Weights of a small GPT-style language model, trained from scratch on English Wikipedia.
Size: 13 layers, 7 heads of 64, MLP 896 tanh GELU.
Architecture: rotary positions, no biases in attention or MLP, untied embeddings.
Each number is 200 + 20 x the weight over its row's rms, rounded and kept within 0 to 999. Layers, rows and columns count from 0. The size before them is the row's rms in percent of the matrix's.

# k: layer 7 attention key, 448x448, rms 0.0515, rows 356-371, columns 224-447
# q: layer 7 attention query, 448x448, rms 0.0507, rows 357-371, columns 224-447
k356,103,229,166,185,189,176,203,207,178,205,205,206,207,227,222,176,229,203,195,194,201,212,210,190,159,167,221,193,200,183,146,191,223,192,214,180,188,204,186,196,246,192,200,213,216,211,212,170,216,233,165,209,210,161,211,197,221,159,182,215,218,201,202,250,192,211,215,193,186,235,215,236,222,260,209,208,212,201,200,197,210,218,190,225,191,197,207,193,196,205,222,186,220,206,225,189,180,245,209,218,187,158,239,177,198,188,219,199,213,195,202,188,203,226,210,234,219,226,187,200,194,199,214,238,200,177,216,179,177,195,179,200,186,180,253,212,223,195,208,202,216,201,188,200,216,155,188,197,216,208,148,203,211,184,179,197,171,191,171,220,201,218,181,208,163,208,181,196,201,205,211,205,182,214,226,205,226,192,213,203,206,169,216,193,221,195,188,179,188,167,212,185,233,184,176,236,178,229,196,217,165,221,224,200,200,214,208,204,193,155,187,175,204,236,226,198,207,186,192,211,205,226,220,201,176
q357,103,197,191,214,218,182,210,193,206,194,219,195,214,210,197,263,224,210,210,214,167,170,170,220,203,197,191,211,242,196,215,224,208,197,214,191,182,202,162,216,202,206,197,190,217,192,156,194,209,191,206,218,199,207,196,234,169,220,203,175,214,180,219,222,217,201,177,227,189,195,190,217,194,167,233,222,182,221,211,221,203,194,165,176,194,180,219,156,189,176,160,218,172,216,194,189,207,193,181,199,199,215,195,219,190,234,229,192,212,186,211,237,179,195,183,177,199,183,180,162,228,186,229,210,203,193,159,202,240,211,163,210,177,195,184,184,178,176,210,175,196,238,233,207,191,204,243,176,216,184,214,168,185,205,184,186,216,226,222,194,194,182,189,205,198,192,174,182,195,214,185,199,211,209,172,217,210,213,209,173,205,220,198,181,243,239,220,195,192,222,182,194,191,194,217,218,196,209,162,202,196,215,200,212,207,189,212,197,213,231,198,188,215,199,237,210,223,182,202,198,228,227,224,184,182
k357,101,195,205,197,190,221,227,228,183,190,192,186,198,214,172,180,162,224,178,193,175,192,197,205,220,202,204,216,201,170,241,203,189,198,177,220,243,200,190,237,183,208,202,234,157,204,229,217,202,189,204,161,173,178,169,181,202,166,187,207,183,216,193,218,200,217,200,173,175,191,236,189,206,185,210,155,188,183,214,205,185,202,219,196,192,188,163,211,153,197,197,194,189,200,210,202,202,189,214,191,210,208,170,176,180,191,196,243,169,205,194,221,181,212,219,210,224,219,250,210,205,231,223,198,201,240,219,201,182,180,243,176,198,220,181,186,192,214,205,200,195,196,157,195,173,221,172,224,201,165,188,205,196,155,236,193,200,208,194,171,195,195,226,209,177,197,223,188,222,198,202,171,204,226,221,175,128,194,213,230,236,162,225,195,216,211,214,172,206,188,208,195,168,203,198,218,228,202,216,203,187,236,216,242,175,188,191,210,161,191,193,182,174,206,202,195,179,173,204,191,204,193,202,183,207
q358,100,219,163,191,175,187,191,192,200,192,211,167,198,167,206,213,208,195,218,185,214,196,167,200,184,196,182,176,197,200,164,184,211,199,213,194,215,236,191,208,197,173,174,215,207,188,235,214,178,186,155,219,196,191,199,187,186,178,211,211,156,208,199,201,196,235,228,207,144,199,229,184,196,210,164,196,140,185,208,171,187,194,157,208,187,206,207,204,206,230,167,185,188,205,198,176,183,226,176,206,190,205,212,157,203,228,215,189,205,214,204,234,182,192,212,196,178,205,197,191,259,214,200,189,239,166,210,182,186,211,214,185,206,165,187,193,187,170,212,184,175,180,205,187,194,177,197,192,187,230,200,207,227,206,180,182,200,195,199,217,244,207,198,187,217,171,199,220,192,206,151,191,186,209,193,213,220,173,182,188,246,191,229,212,189,182,178,221,183,233,190,186,223,196,227,216,220,186,224,168,154,204,199,198,221,224,229,176,201,196,220,206,197,190,223,166,204,199,192,229,182,188,188,174,184
k358,103,175,192,207,213,201,198,185,231,223,194,203,220,222,189,194,178,190,217,209,180,160,223,209,179,227,204,192,217,213,189,170,181,204,182,192,197,188,203,228,217,205,220,192,177,194,219,180,177,219,197,224,169,178,180,224,210,193,215,172,192,197,228,189,189,210,224,218,197,158,201,217,249,211,154,228,197,204,212,203,203,204,202,176,187,212,181,193,199,212,192,216,180,201,238,194,235,194,225,215,212,203,201,201,197,210,236,233,217,161,198,200,212,173,191,235,213,184,169,229,200,190,189,201,255,170,176,205,193,222,239,174,159,211,176,217,208,217,238,187,192,163,205,210,178,207,205,156,231,207,210,161,193,205,216,215,191,192,190,211,206,209,189,229,213,188,216,213,180,191,205,203,178,191,229,204,203,155,171,234,172,198,193,159,204,200,170,204,214,228,205,214,204,193,196,188,221,196,175,197,195,226,189,205,186,147,203,219,198,233,218,211,211,193,162,212,211,198,203,192,188,176,177,229,171
q359,103,206,213,219,220,193,211,195,149,205,195,204,214,192,174,208,186,230,216,194,213,194,222,175,183,213,177,213,230,179,184,215,194,190,206,200,213,230,193,182,225,176,210,173,165,189,209,157,212,227,220,217,229,195,225,189,179,199,220,201,193,232,213,194,238,199,172,176,229,189,226,203,170,200,220,209,161,214,239,192,180,213,213,179,202,243,188,160,235,186,211,220,171,173,237,188,184,180,209,185,178,195,205,230,190,216,178,192,213,199,197,198,186,208,190,183,187,215,212,180,205,218,208,194,185,194,192,198,214,185,234,138,204,133,221,185,219,210,219,210,212,199,194,199,215,190,213,220,197,240,196,214,216,154,194,187,192,209,209,201,190,218,204,217,215,205,199,184,171,217,219,218,212,189,228,177,207,238,162,201,215,192,219,223,186,224,203,220,196,207,203,158,208,192,201,196,191,194,178,187,205,213,190,208,222,200,202,181,205,194,204,185,237,199,192,187,203,159,211,200,222,198,175,180,163
k359,106,188,186,169,197,205,177,205,205,172,230,208,225,230,200,205,186,214,194,187,202,223,189,194,200,182,206,211,222,221,189,208,197,186,213,188,202,222,178,176,216,170,210,219,237,202,223,184,186,203,199,198,240,225,177,190,173,192,189,234,179,186,152,195,214,216,196,195,194,203,172,235,201,161,214,202,205,163,225,157,193,194,156,203,225,208,183,191,205,193,182,192,173,171,196,206,185,212,212,236,194,183,180,208,153,228,199,200,217,227,194,219,182,232,194,165,193,185,219,175,208,206,161,186,197,191,191,202,180,188,238,169,222,231,160,205,225,207,194,224,220,210,212,237,197,227,209,237,185,178,223,207,218,155,221,227,182,187,271,221,198,199,179,194,184,193,232,211,173,164,170,216,195,253,201,203,178,205,215,204,197,175,189,201,200,158,199,211,180,187,195,201,170,224,178,212,205,154,201,227,179,214,191,181,217,209,187,198,158,188,214,229,217,203,201,221,193,193,192,221,208,186,170,204,163
q360,105,211,200,205,182,216,189,191,202,188,209,179,176,154,156,209,234,186,217,182,242,217,189,212,166,188,191,196,142,218,192,160,216,215,210,220,156,211,169,191,261,197,208,224,200,182,190,176,200,193,209,215,177,220,190,214,209,211,207,198,144,198,212,178,186,210,195,224,186,207,228,211,196,196,174,219,190,232,170,182,197,217,196,191,233,248,198,193,205,212,186,211,168,192,233,176,191,222,173,240,206,160,209,191,198,222,203,191,253,245,269,235,191,223,210,192,181,216,214,175,186,205,208,195,221,183,203,184,207,221,235,200,196,190,185,192,182,196,152,176,199,230,166,193,216,200,198,186,192,180,207,218,179,207,205,211,206,208,174,208,213,186,222,187,191,195,190,216,171,190,196,199,217,194,207,184,188,191,200,205,183,235,169,193,200,206,214,223,201,184,208,208,182,208,175,221,182,211,211,181,174,209,189,169,192,189,230,180,187,192,171,221,178,200,181,210,185,215,177,228,204,190,209,225,196
k360,105,196,167,154,222,227,259,197,237,178,203,214,252,173,212,200,196,213,221,207,192,184,200,182,188,211,210,182,267,200,216,194,201,197,218,200,225,195,218,165,231,190,202,206,208,213,201,202,206,192,204,189,196,230,200,218,218,193,202,206,252,224,210,231,211,204,194,206,224,212,154,196,184,185,187,203,221,168,158,147,210,222,227,204,203,178,222,197,157,157,205,187,188,226,196,222,213,250,214,201,182,214,180,190,206,179,193,183,179,196,244,204,173,192,215,226,197,190,214,225,197,191,214,209,228,191,193,196,193,184,192,208,219,217,189,198,173,183,210,220,165,175,198,250,149,204,179,216,165,182,175,219,197,202,224,219,195,202,212,187,223,208,194,186,208,212,230,221,175,206,198,213,181,228,188,205,197,214,228,204,204,213,205,189,203,194,172,192,196,199,186,259,223,209,179,216,209,201,220,203,208,200,202,253,204,196,210,193,205,199,199,193,200,192,201,199,224,211,195,234,205,244,145,189,195
q361,105,197,194,191,176,200,194,199,190,229,211,211,200,182,199,212,176,193,211,212,160,206,198,238,221,202,206,196,169,180,240,199,200,192,201,179,181,194,188,191,187,203,218,204,195,203,189,172,171,184,221,198,187,178,167,170,218,169,176,184,195,211,218,210,207,168,201,221,208,178,197,210,195,232,201,225,191,219,206,172,196,203,194,184,233,183,185,177,178,226,221,165,225,195,206,177,182,203,184,215,203,231,203,232,203,189,206,214,207,221,207,208,184,187,209,214,191,205,199,183,218,213,220,186,174,233,159,179,187,188,211,177,203,229,162,202,183,217,218,180,206,228,199,197,201,229,196,190,181,196,201,228,190,173,196,217,212,211,152,183,208,177,186,208,167,210,204,184,212,184,192,209,151,213,207,186,172,168,241,223,222,206,180,207,212,173,188,165,204,215,203,219,178,176,190,216,201,194,221,221,173,212,206,155,185,198,161,181,174,211,162,207,196,232,207,189,183,217,198,199,173,222,202,199,180
k361,102,171,221,172,199,165,189,191,252,145,218,215,213,212,153,170,207,201,172,208,190,200,187,183,187,221,192,179,176,236,211,185,178,153,183,197,179,185,175,165,164,179,226,205,181,201,208,209,222,179,197,192,192,238,213,196,181,215,230,194,201,220,218,191,199,219,210,196,194,201,189,208,168,210,171,200,205,206,189,234,225,237,212,200,208,203,169,213,206,222,232,199,209,181,256,189,223,218,214,157,169,224,174,169,201,219,193,260,231,158,256,191,201,196,175,186,232,210,207,192,187,225,187,180,202,165,210,195,191,197,187,204,213,133,199,202,182,196,190,202,194,212,209,152,199,194,181,159,216,205,201,201,216,205,180,213,207,192,219,210,224,209,219,174,209,233,171,201,160,211,232,211,219,201,177,186,195,190,211,182,208,183,209,207,206,208,187,190,183,192,181,186,203,190,203,178,197,210,188,189,214,221,208,200,171,192,240,207,207,216,186,173,216,186,193,186,162,199,199,183,190,164,206,243,200
q362,105,178,187,215,220,201,185,202,186,167,173,238,167,231,179,189,186,189,191,191,181,191,190,178,191,220,188,174,193,192,222,183,201,187,183,229,236,207,196,177,205,180,207,229,208,203,215,172,182,200,162,222,177,216,210,188,217,202,179,194,219,188,210,184,223,200,182,203,210,184,228,229,212,211,196,181,192,193,224,212,205,224,211,225,238,238,181,218,213,181,206,214,187,211,178,235,215,178,217,199,207,193,159,207,203,212,189,255,198,188,186,191,193,225,200,205,209,231,212,211,203,208,202,216,233,202,206,191,198,192,230,209,227,218,167,202,235,226,166,239,212,192,191,207,187,166,190,183,193,219,241,228,208,195,231,169,188,196,185,198,226,187,205,202,209,209,205,194,205,218,214,199,205,191,193,201,180,188,224,204,201,235,205,182,175,218,211,178,219,157,197,230,197,182,187,201,188,192,175,198,197,227,162,239,189,233,173,209,203,194,209,205,215,219,147,158,157,203,190,187,207,185,185,211,192
k362,112,198,205,198,196,205,207,190,204,220,183,195,152,196,182,175,245,207,190,214,184,227,228,204,183,203,222,183,195,200,191,203,205,206,205,207,200,198,208,207,198,209,245,176,244,203,234,192,214,180,205,176,217,241,164,179,173,176,169,207,213,194,197,225,179,199,178,204,219,227,170,178,184,230,207,201,196,202,227,176,201,175,222,191,205,163,206,172,223,220,171,213,208,151,184,167,173,222,164,171,214,215,205,197,197,201,213,211,172,235,174,198,178,234,206,203,192,195,179,198,215,224,227,214,184,190,193,177,181,215,183,186,158,188,201,213,226,173,223,197,196,272,186,210,204,200,234,192,187,213,186,183,197,186,203,180,186,246,220,197,182,170,179,186,202,180,177,182,216,214,190,195,193,235,202,221,209,206,177,218,211,245,187,197,173,196,239,173,161,222,202,185,199,203,190,195,209,194,214,203,186,180,211,182,194,190,213,187,198,232,193,163,192,206,205,195,240,204,212,204,201,242,219,185,177
q363,102,199,197,222,208,211,189,170,214,181,181,233,185,187,208,187,219,174,175,204,203,177,176,195,218,219,207,217,194,190,166,196,214,197,193,202,208,190,172,196,176,198,215,218,247,164,205,180,228,182,237,181,202,193,203,178,231,160,198,230,142,237,200,187,193,223,186,177,184,179,220,203,239,235,194,205,191,210,197,171,193,177,192,218,213,240,186,229,222,208,180,229,191,204,231,226,248,219,209,239,185,171,184,184,197,182,183,184,163,223,180,201,191,192,202,180,194,203,239,188,181,206,186,181,222,215,232,204,153,217,169,175,207,184,196,184,233,213,199,206,207,200,181,204,192,222,179,211,200,226,210,198,196,193,143,173,192,178,223,192,235,200,210,178,223,202,181,199,201,225,213,190,185,184,213,159,189,212,206,208,214,165,158,195,223,197,206,175,205,212,138,195,216,218,205,197,189,198,194,200,176,217,219,245,188,183,178,211,197,196,198,233,228,187,191,220,171,192,170,219,189,186,196,186,173
k363,099,209,198,206,205,196,235,209,220,181,202,201,208,216,197,196,219,202,235,215,159,229,166,168,171,237,223,217,205,183,207,194,213,193,206,188,178,176,208,213,200,199,201,196,191,200,198,179,201,178,182,194,239,205,185,221,176,193,174,215,205,199,225,228,196,175,250,157,186,213,198,212,207,197,186,246,201,220,182,206,209,231,209,188,204,198,194,213,148,188,182,200,203,179,225,192,185,184,223,232,200,192,188,228,190,228,198,243,196,200,228,209,209,184,194,202,225,229,167,194,227,173,189,210,215,202,193,196,253,200,211,186,173,195,198,178,209,198,186,211,216,190,226,186,206,201,227,177,246,230,215,182,183,192,222,189,195,191,178,224,202,140,198,181,205,232,198,227,177,184,224,203,233,191,235,228,179,191,201,230,199,165,172,207,192,208,167,215,186,215,206,217,208,180,174,218,207,209,204,210,211,151,185,211,180,217,201,204,217,224,195,168,217,212,208,198,168,193,206,195,220,195,203,199,193
q364,105,165,197,220,173,197,214,200,183,206,233,184,182,205,191,220,181,207,199,198,208,184,226,188,183,182,163,226,184,228,225,193,206,193,195,208,212,197,176,188,219,199,231,200,210,229,193,233,189,198,221,187,208,209,206,165,165,214,182,205,225,167,156,202,211,161,192,180,212,174,213,204,219,217,193,189,204,198,194,206,176,219,224,195,251,218,185,151,210,197,229,197,225,172,182,182,219,190,197,165,240,180,212,181,198,178,180,205,180,234,211,214,183,207,234,198,197,209,198,207,167,180,179,246,211,187,237,185,192,237,253,229,194,213,216,203,182,214,195,213,220,179,188,181,187,194,220,217,193,197,137,229,226,200,197,182,209,180,192,196,208,205,241,180,216,234,191,200,230,206,215,194,217,202,184,220,163,231,201,213,258,223,214,174,181,233,207,178,201,198,200,174,187,215,184,205,192,225,197,204,210,194,208,205,175,183,196,203,158,189,180,222,197,198,195,176,231,210,175,230,172,182,184,231,218
k364,109,211,201,186,201,216,164,232,227,214,182,184,166,222,200,193,211,182,217,212,192,185,203,209,211,192,212,210,225,191,235,226,168,197,234,215,219,181,237,158,213,202,175,194,167,203,166,203,192,185,214,209,176,184,190,206,171,201,246,203,213,191,198,207,203,215,211,201,139,207,189,203,195,219,181,180,205,180,197,177,176,190,168,245,201,192,205,231,188,242,185,195,221,176,177,211,217,218,206,192,180,190,175,223,176,200,171,167,217,185,180,195,253,170,178,221,190,214,206,226,196,158,205,198,196,169,219,223,180,231,173,250,156,202,179,199,209,217,204,200,174,186,227,226,242,203,202,197,233,193,194,190,220,195,206,185,229,187,194,203,190,216,181,172,190,209,194,188,205,169,180,198,204,208,185,231,172,196,220,215,142,193,201,209,188,191,143,256,233,237,206,215,199,195,193,185,202,203,193,205,196,194,205,195,172,201,209,169,187,210,182,170,230,169,182,194,197,188,211,190,210,216,203,167,201
q365,103,201,201,194,196,206,226,219,182,198,194,238,185,212,202,226,224,147,212,193,183,211,213,206,205,228,189,202,211,216,206,227,162,204,204,196,184,224,187,151,218,234,216,236,187,247,183,186,219,156,203,178,210,179,162,201,209,191,195,176,204,173,171,212,194,193,205,201,205,213,164,164,206,206,188,171,233,198,211,190,233,203,210,220,178,177,210,185,212,164,195,185,235,196,211,218,194,194,176,212,206,158,210,192,204,185,177,205,186,198,235,177,217,241,245,181,160,178,228,208,225,185,200,209,174,190,194,181,204,224,174,160,188,206,190,209,197,192,199,194,201,196,238,224,188,201,222,169,172,210,215,190,176,201,169,208,205,194,213,163,196,200,209,197,221,220,182,190,195,213,135,177,190,183,181,232,216,194,192,244,222,197,202,243,202,184,191,180,181,197,198,211,186,154,234,167,217,189,199,195,161,185,171,208,211,181,194,226,214,186,174,219,229,207,212,192,172,217,196,208,240,207,185,263,180
k365,107,203,217,202,181,196,157,176,211,183,186,179,186,181,217,186,219,204,185,205,195,206,204,184,178,192,218,213,211,147,161,211,169,179,194,180,191,162,198,184,209,215,204,174,225,184,212,230,190,189,218,203,187,216,211,188,203,217,206,220,197,210,164,233,210,198,183,250,222,217,177,192,222,199,249,186,185,214,178,199,213,202,192,177,211,186,209,147,207,201,220,206,216,212,183,175,204,185,246,196,203,208,232,175,192,207,195,220,164,227,200,202,219,223,184,205,164,204,218,186,199,216,194,201,179,215,205,199,197,198,159,200,235,210,186,202,218,170,175,191,195,195,201,213,189,225,190,206,196,201,225,229,203,187,214,183,183,209,204,206,211,183,187,221,203,226,221,207,176,201,202,181,217,222,231,207,153,203,191,199,223,193,167,170,147,180,230,193,186,197,183,234,233,206,204,218,196,225,226,148,183,191,199,167,213,196,180,158,181,201,205,218,177,218,190,191,166,191,214,170,212,204,193,183,189
q366,101,222,220,201,138,189,177,191,167,185,227,181,198,160,203,205,217,187,213,213,209,178,246,183,211,216,192,250,175,189,219,175,189,216,179,229,219,230,216,194,196,183,214,211,187,222,230,216,203,237,205,185,216,187,174,211,180,155,194,185,189,228,217,226,222,210,208,168,215,225,196,194,200,213,202,189,200,213,222,200,182,217,231,220,208,191,222,207,219,168,216,203,200,236,226,200,173,186,185,194,169,205,188,224,196,173,202,185,190,202,184,162,202,232,242,220,199,179,229,188,203,180,216,185,226,212,207,227,199,192,206,225,193,169,220,183,205,178,182,177,199,243,204,200,164,225,193,227,196,213,198,198,238,223,226,236,198,215,204,214,212,185,178,185,228,190,193,193,208,188,189,222,218,192,165,201,174,186,216,212,239,212,206,220,157,216,247,209,184,220,190,168,190,175,170,201,140,209,202,202,218,199,196,210,219,248,227,192,181,218,195,229,237,225,218,175,226,191,177,182,138,187,205,204,193
k366,103,214,170,197,219,225,219,220,218,156,206,188,189,198,192,189,197,211,226,172,212,183,220,173,183,177,207,174,204,199,166,219,208,202,197,210,165,224,227,188,205,210,186,164,193,243,182,218,202,189,172,204,194,231,186,219,236,209,212,166,175,209,192,193,234,225,206,211,186,208,212,198,224,213,199,199,195,227,180,193,166,254,192,199,200,194,178,200,204,159,200,216,187,222,218,206,194,207,195,196,189,197,204,193,221,179,163,205,203,230,228,198,207,159,179,218,210,162,208,209,182,176,177,231,210,208,213,220,248,235,230,203,178,208,189,195,214,195,216,208,164,187,191,227,248,211,211,202,224,215,213,176,206,160,186,197,237,205,212,174,171,256,193,200,168,166,226,200,224,197,209,204,206,203,231,228,227,213,188,184,164,195,197,186,214,194,182,192,198,174,216,202,158,176,189,198,221,209,157,193,211,196,228,188,182,235,207,197,192,192,183,184,210,187,185,209,203,207,229,185,200,179,185,216,191
q367,100,203,175,205,191,180,196,201,186,227,169,175,189,210,224,202,178,193,219,207,179,200,201,217,194,224,227,209,181,142,229,219,231,204,218,224,238,219,191,221,185,225,210,238,174,220,219,201,174,189,190,246,202,193,213,208,228,186,198,203,210,189,153,244,206,225,191,194,208,192,181,190,147,221,186,189,211,198,177,216,182,201,244,211,201,212,205,211,208,211,214,231,188,236,214,193,239,214,199,172,164,250,190,198,185,183,191,191,198,208,196,212,165,235,235,170,222,215,188,219,201,159,229,209,197,232,200,215,186,163,246,218,204,207,219,176,195,199,182,236,218,220,222,183,182,191,193,195,176,203,228,219,192,187,184,229,194,222,169,226,225,202,212,219,203,175,181,201,202,210,224,179,234,225,232,246,199,197,178,178,212,210,200,171,199,204,226,166,187,192,217,178,228,215,170,213,173,222,202,171,237,177,222,200,223,224,210,217,163,194,178,186,160,221,203,181,208,206,204,185,208,176,263,180,224
k367,099,181,240,228,213,176,177,208,219,201,204,212,193,194,203,212,184,173,161,146,199,181,188,166,180,181,201,213,208,234,152,187,210,198,183,193,174,207,199,214,187,197,198,168,198,240,188,222,250,211,171,164,198,180,207,209,195,188,208,202,174,170,201,185,235,197,238,188,195,229,202,202,199,198,175,203,199,206,186,185,213,184,204,205,210,177,218,209,204,177,179,207,243,210,177,222,177,203,207,192,225,170,218,192,222,182,208,169,192,211,214,185,186,189,184,238,191,230,206,216,187,192,219,210,205,205,224,146,182,208,200,219,183,209,220,168,209,233,209,202,183,161,209,201,178,198,216,157,192,168,200,223,167,196,192,154,161,209,190,155,170,223,189,201,222,189,191,214,209,202,191,215,231,181,184,174,201,180,224,207,189,212,202,184,200,228,187,229,180,215,221,175,207,203,190,179,241,210,229,250,204,207,198,197,170,200,197,233,216,212,190,201,196,190,249,223,207,166,196,190,223,200,211,206,220
q368,105,213,200,198,221,198,217,198,169,181,208,206,193,226,216,221,200,233,202,194,178,195,201,194,183,219,162,217,195,187,197,225,209,187,217,204,211,178,179,193,221,201,197,204,202,180,232,183,235,199,183,196,206,193,181,189,203,183,239,215,227,209,187,171,159,182,218,231,213,189,232,167,202,190,259,224,188,208,205,206,189,238,212,211,193,212,208,212,204,171,179,193,200,216,208,198,173,199,203,198,204,198,196,195,175,188,235,219,208,178,193,187,198,206,203,205,194,172,196,186,184,218,196,215,216,193,197,205,202,208,206,184,175,219,191,235,199,221,205,204,219,169,220,222,213,188,236,204,223,194,209,240,170,237,203,158,198,201,193,131,234,207,211,196,213,201,204,177,243,184,145,182,186,178,162,188,161,161,209,168,196,194,199,256,172,185,193,198,195,217,190,173,186,178,223,213,196,201,179,231,186,188,213,189,141,200,174,210,200,215,228,182,188,186,205,196,181,202,166,237,165,186,240,208,212
k368,105,211,208,166,185,201,190,202,194,201,212,193,194,227,195,155,208,193,185,187,191,246,178,229,210,212,219,201,230,190,193,183,200,209,187,191,194,212,207,184,199,199,208,190,164,186,230,205,160,226,178,188,181,218,214,192,194,196,187,192,201,204,168,223,222,236,188,181,200,166,163,196,165,179,187,163,184,209,177,191,220,193,207,194,222,206,232,189,174,198,220,147,197,189,189,205,241,224,182,240,192,193,223,173,200,157,170,188,159,218,217,219,210,228,185,195,157,211,193,194,205,205,229,216,192,184,222,235,203,194,202,204,218,191,218,173,200,177,192,239,198,199,234,196,171,195,187,219,205,234,200,218,183,180,211,205,209,228,182,169,196,171,194,200,189,196,215,197,195,228,200,173,217,205,190,186,201,226,201,201,191,197,218,181,169,219,184,217,176,193,166,193,191,207,197,186,192,204,171,150,211,176,174,203,182,218,219,177,209,181,160,196,167,180,176,180,221,201,188,168,180,195,221,238,215
q369,109,192,204,228,213,175,245,179,199,224,214,190,184,224,183,216,202,209,190,191,239,154,205,184,198,171,207,189,161,213,229,216,227,220,201,176,214,160,195,206,190,216,170,176,263,226,200,206,200,184,195,178,217,176,211,215,187,235,186,171,216,153,188,197,202,165,181,177,183,191,191,184,199,240,201,199,220,215,235,176,234,199,214,201,207,191,179,182,204,218,190,210,199,194,181,200,239,207,197,191,231,194,179,171,208,164,184,225,219,204,192,205,190,195,192,196,222,183,210,220,226,165,241,219,207,185,173,172,220,163,201,204,238,172,185,205,196,205,192,212,207,240,189,217,201,184,170,167,224,207,179,197,212,209,183,169,199,215,214,220,190,237,183,224,241,235,220,178,190,185,178,200,198,192,213,216,183,212,179,186,192,201,197,191,208,183,210,166,181,227,192,192,185,214,183,180,208,198,165,181,206,179,219,221,195,179,191,174,199,213,214,195,198,219,186,157,195,209,208,171,226,225,230,152,220
k369,104,186,212,207,210,196,171,203,225,173,198,172,190,180,199,181,198,190,180,236,213,197,205,231,225,218,183,229,207,216,166,187,204,194,204,189,172,208,197,209,222,215,177,197,215,200,224,175,165,212,212,187,181,211,192,208,205,193,184,233,175,209,164,203,202,190,246,193,186,182,206,201,199,221,233,180,191,190,186,183,160,219,184,216,219,193,197,219,202,192,213,210,215,216,199,209,180,184,214,186,213,209,191,183,209,183,220,224,170,183,190,208,172,200,178,208,186,212,194,232,211,210,222,225,205,213,200,216,209,188,176,182,171,186,200,226,224,213,217,140,230,196,205,148,221,220,204,212,227,196,205,225,187,214,171,203,185,168,175,184,187,197,213,171,208,182,201,193,226,171,173,216,217,223,233,187,181,187,216,193,189,184,238,210,169,191,186,197,215,183,201,187,202,188,196,187,206,197,221,201,210,173,201,215,194,201,183,217,183,193,212,188,195,203,197,195,192,179,214,231,164,185,193,193,195
q370,105,189,191,203,200,204,230,168,174,186,192,182,219,200,225,194,197,199,238,238,201,215,171,247,199,190,200,183,183,209,190,197,207,203,216,196,193,218,173,201,188,202,218,172,194,184,151,227,185,206,229,194,227,153,196,200,215,184,201,197,227,227,178,238,171,189,196,227,214,209,175,196,206,216,248,195,184,200,213,201,237,196,188,181,159,203,203,216,160,170,187,168,199,186,199,184,177,210,201,189,207,191,169,212,195,198,199,209,193,202,160,225,193,186,180,188,200,184,205,174,178,200,210,200,205,181,194,194,186,164,184,172,196,192,187,158,190,161,209,216,215,209,202,210,227,171,196,225,178,210,191,186,189,213,168,215,205,226,210,191,201,195,200,213,209,207,218,240,197,254,179,198,241,213,187,205,251,238,167,209,185,183,206,204,214,183,245,215,178,192,221,179,233,203,171,187,200,244,221,212,188,234,204,189,214,205,221,206,222,203,186,210,189,210,208,200,207,197,206,175,213,225,214,179,172
k370,106,196,186,225,159,180,231,182,199,211,208,166,179,176,161,202,205,195,206,185,168,186,180,219,166,212,174,205,188,207,215,199,203,217,159,226,210,195,190,183,215,201,214,188,178,166,213,193,215,243,209,180,204,220,175,208,220,191,227,208,214,178,219,222,218,230,181,192,218,196,216,195,186,198,159,199,182,222,194,191,203,197,186,208,219,188,194,202,187,199,207,216,185,194,208,175,179,211,207,227,167,237,211,205,223,206,164,202,183,204,215,218,207,181,194,158,234,196,219,204,203,167,208,215,204,237,165,207,204,202,204,221,225,219,229,186,220,173,230,169,222,224,172,207,218,212,220,200,208,209,227,216,240,184,211,205,206,213,218,129,214,196,209,199,213,163,225,179,197,188,183,183,206,175,186,210,194,206,190,226,220,205,182,216,199,209,192,194,180,215,189,151,227,203,167,198,206,185,231,198,225,200,184,189,172,185,213,211,183,175,214,182,216,209,164,208,208,181,195,190,210,216,207,197,201
q371,099,177,196,201,168,199,183,194,181,189,197,210,165,203,182,178,198,194,223,170,197,183,187,199,222,200,202,202,161,253,208,189,196,191,208,222,181,180,178,200,222,205,205,185,154,203,215,204,225,201,208,226,209,171,236,176,208,215,215,204,214,211,205,188,169,229,229,232,210,227,162,196,205,187,196,153,227,180,192,201,202,233,200,195,140,214,200,199,187,193,175,185,198,204,222,181,223,204,223,236,177,222,201,174,221,226,214,177,223,222,206,203,195,224,167,174,226,199,203,203,222,226,183,202,191,199,173,214,179,236,220,183,188,211,202,196,208,199,144,210,233,211,193,199,203,240,169,192,210,196,248,194,194,226,210,229,184,207,193,225,194,210,201,208,232,176,212,194,209,221,208,205,162,182,227,217,189,176,198,193,171,168,238,206,236,179,195,194,232,188,203,219,225,157,208,171,186,151,223,191,226,223,202,194,234,188,202,238,215,183,216,176,210,180,236,246,213,208,201,165,152,190,147,170,185
k371,106,226,172,198,197,170,184,214,232,149,211,191,222,195,194,184,206,201,223,190,190,191,201,181,201,228,175,193,161,205,193,215,217,250,195,238,183,213,208,179,257,199,177,203,224,184,200,217,206,169,200,210,167,215,173,207,238,185,218,229,190,166,167,177,202,197,213,207,176,216,188,200,209,212,205,204,205,192,193,170,202,196,220,226,221,194,219,203,219,170,179,236,209,236,214,182,208,223,213,219,231,195,209,205,199,197,206,247,189,195,233,197,175,177,184,182,197,176,191,188,208,180,177,205,208,206,181,195,229,210,209,204,215,224,150,219,219,192,217,217,226,210,217,202,173,185,200,190,218,172,177,178,239,213,201,202,230,193,206,189,205,165,187,239,210,203,210,205,156,187,230,171,170,214,186,205,240,232,173,206,204,201,150,219,225,212,193,185,209,188,189,173,191,196,205,213,190,175,223,188,228,171,181,242,227,191,189,188,220,178,234,236,205,184,191,188,200,188,217,189,220,211,209,203,240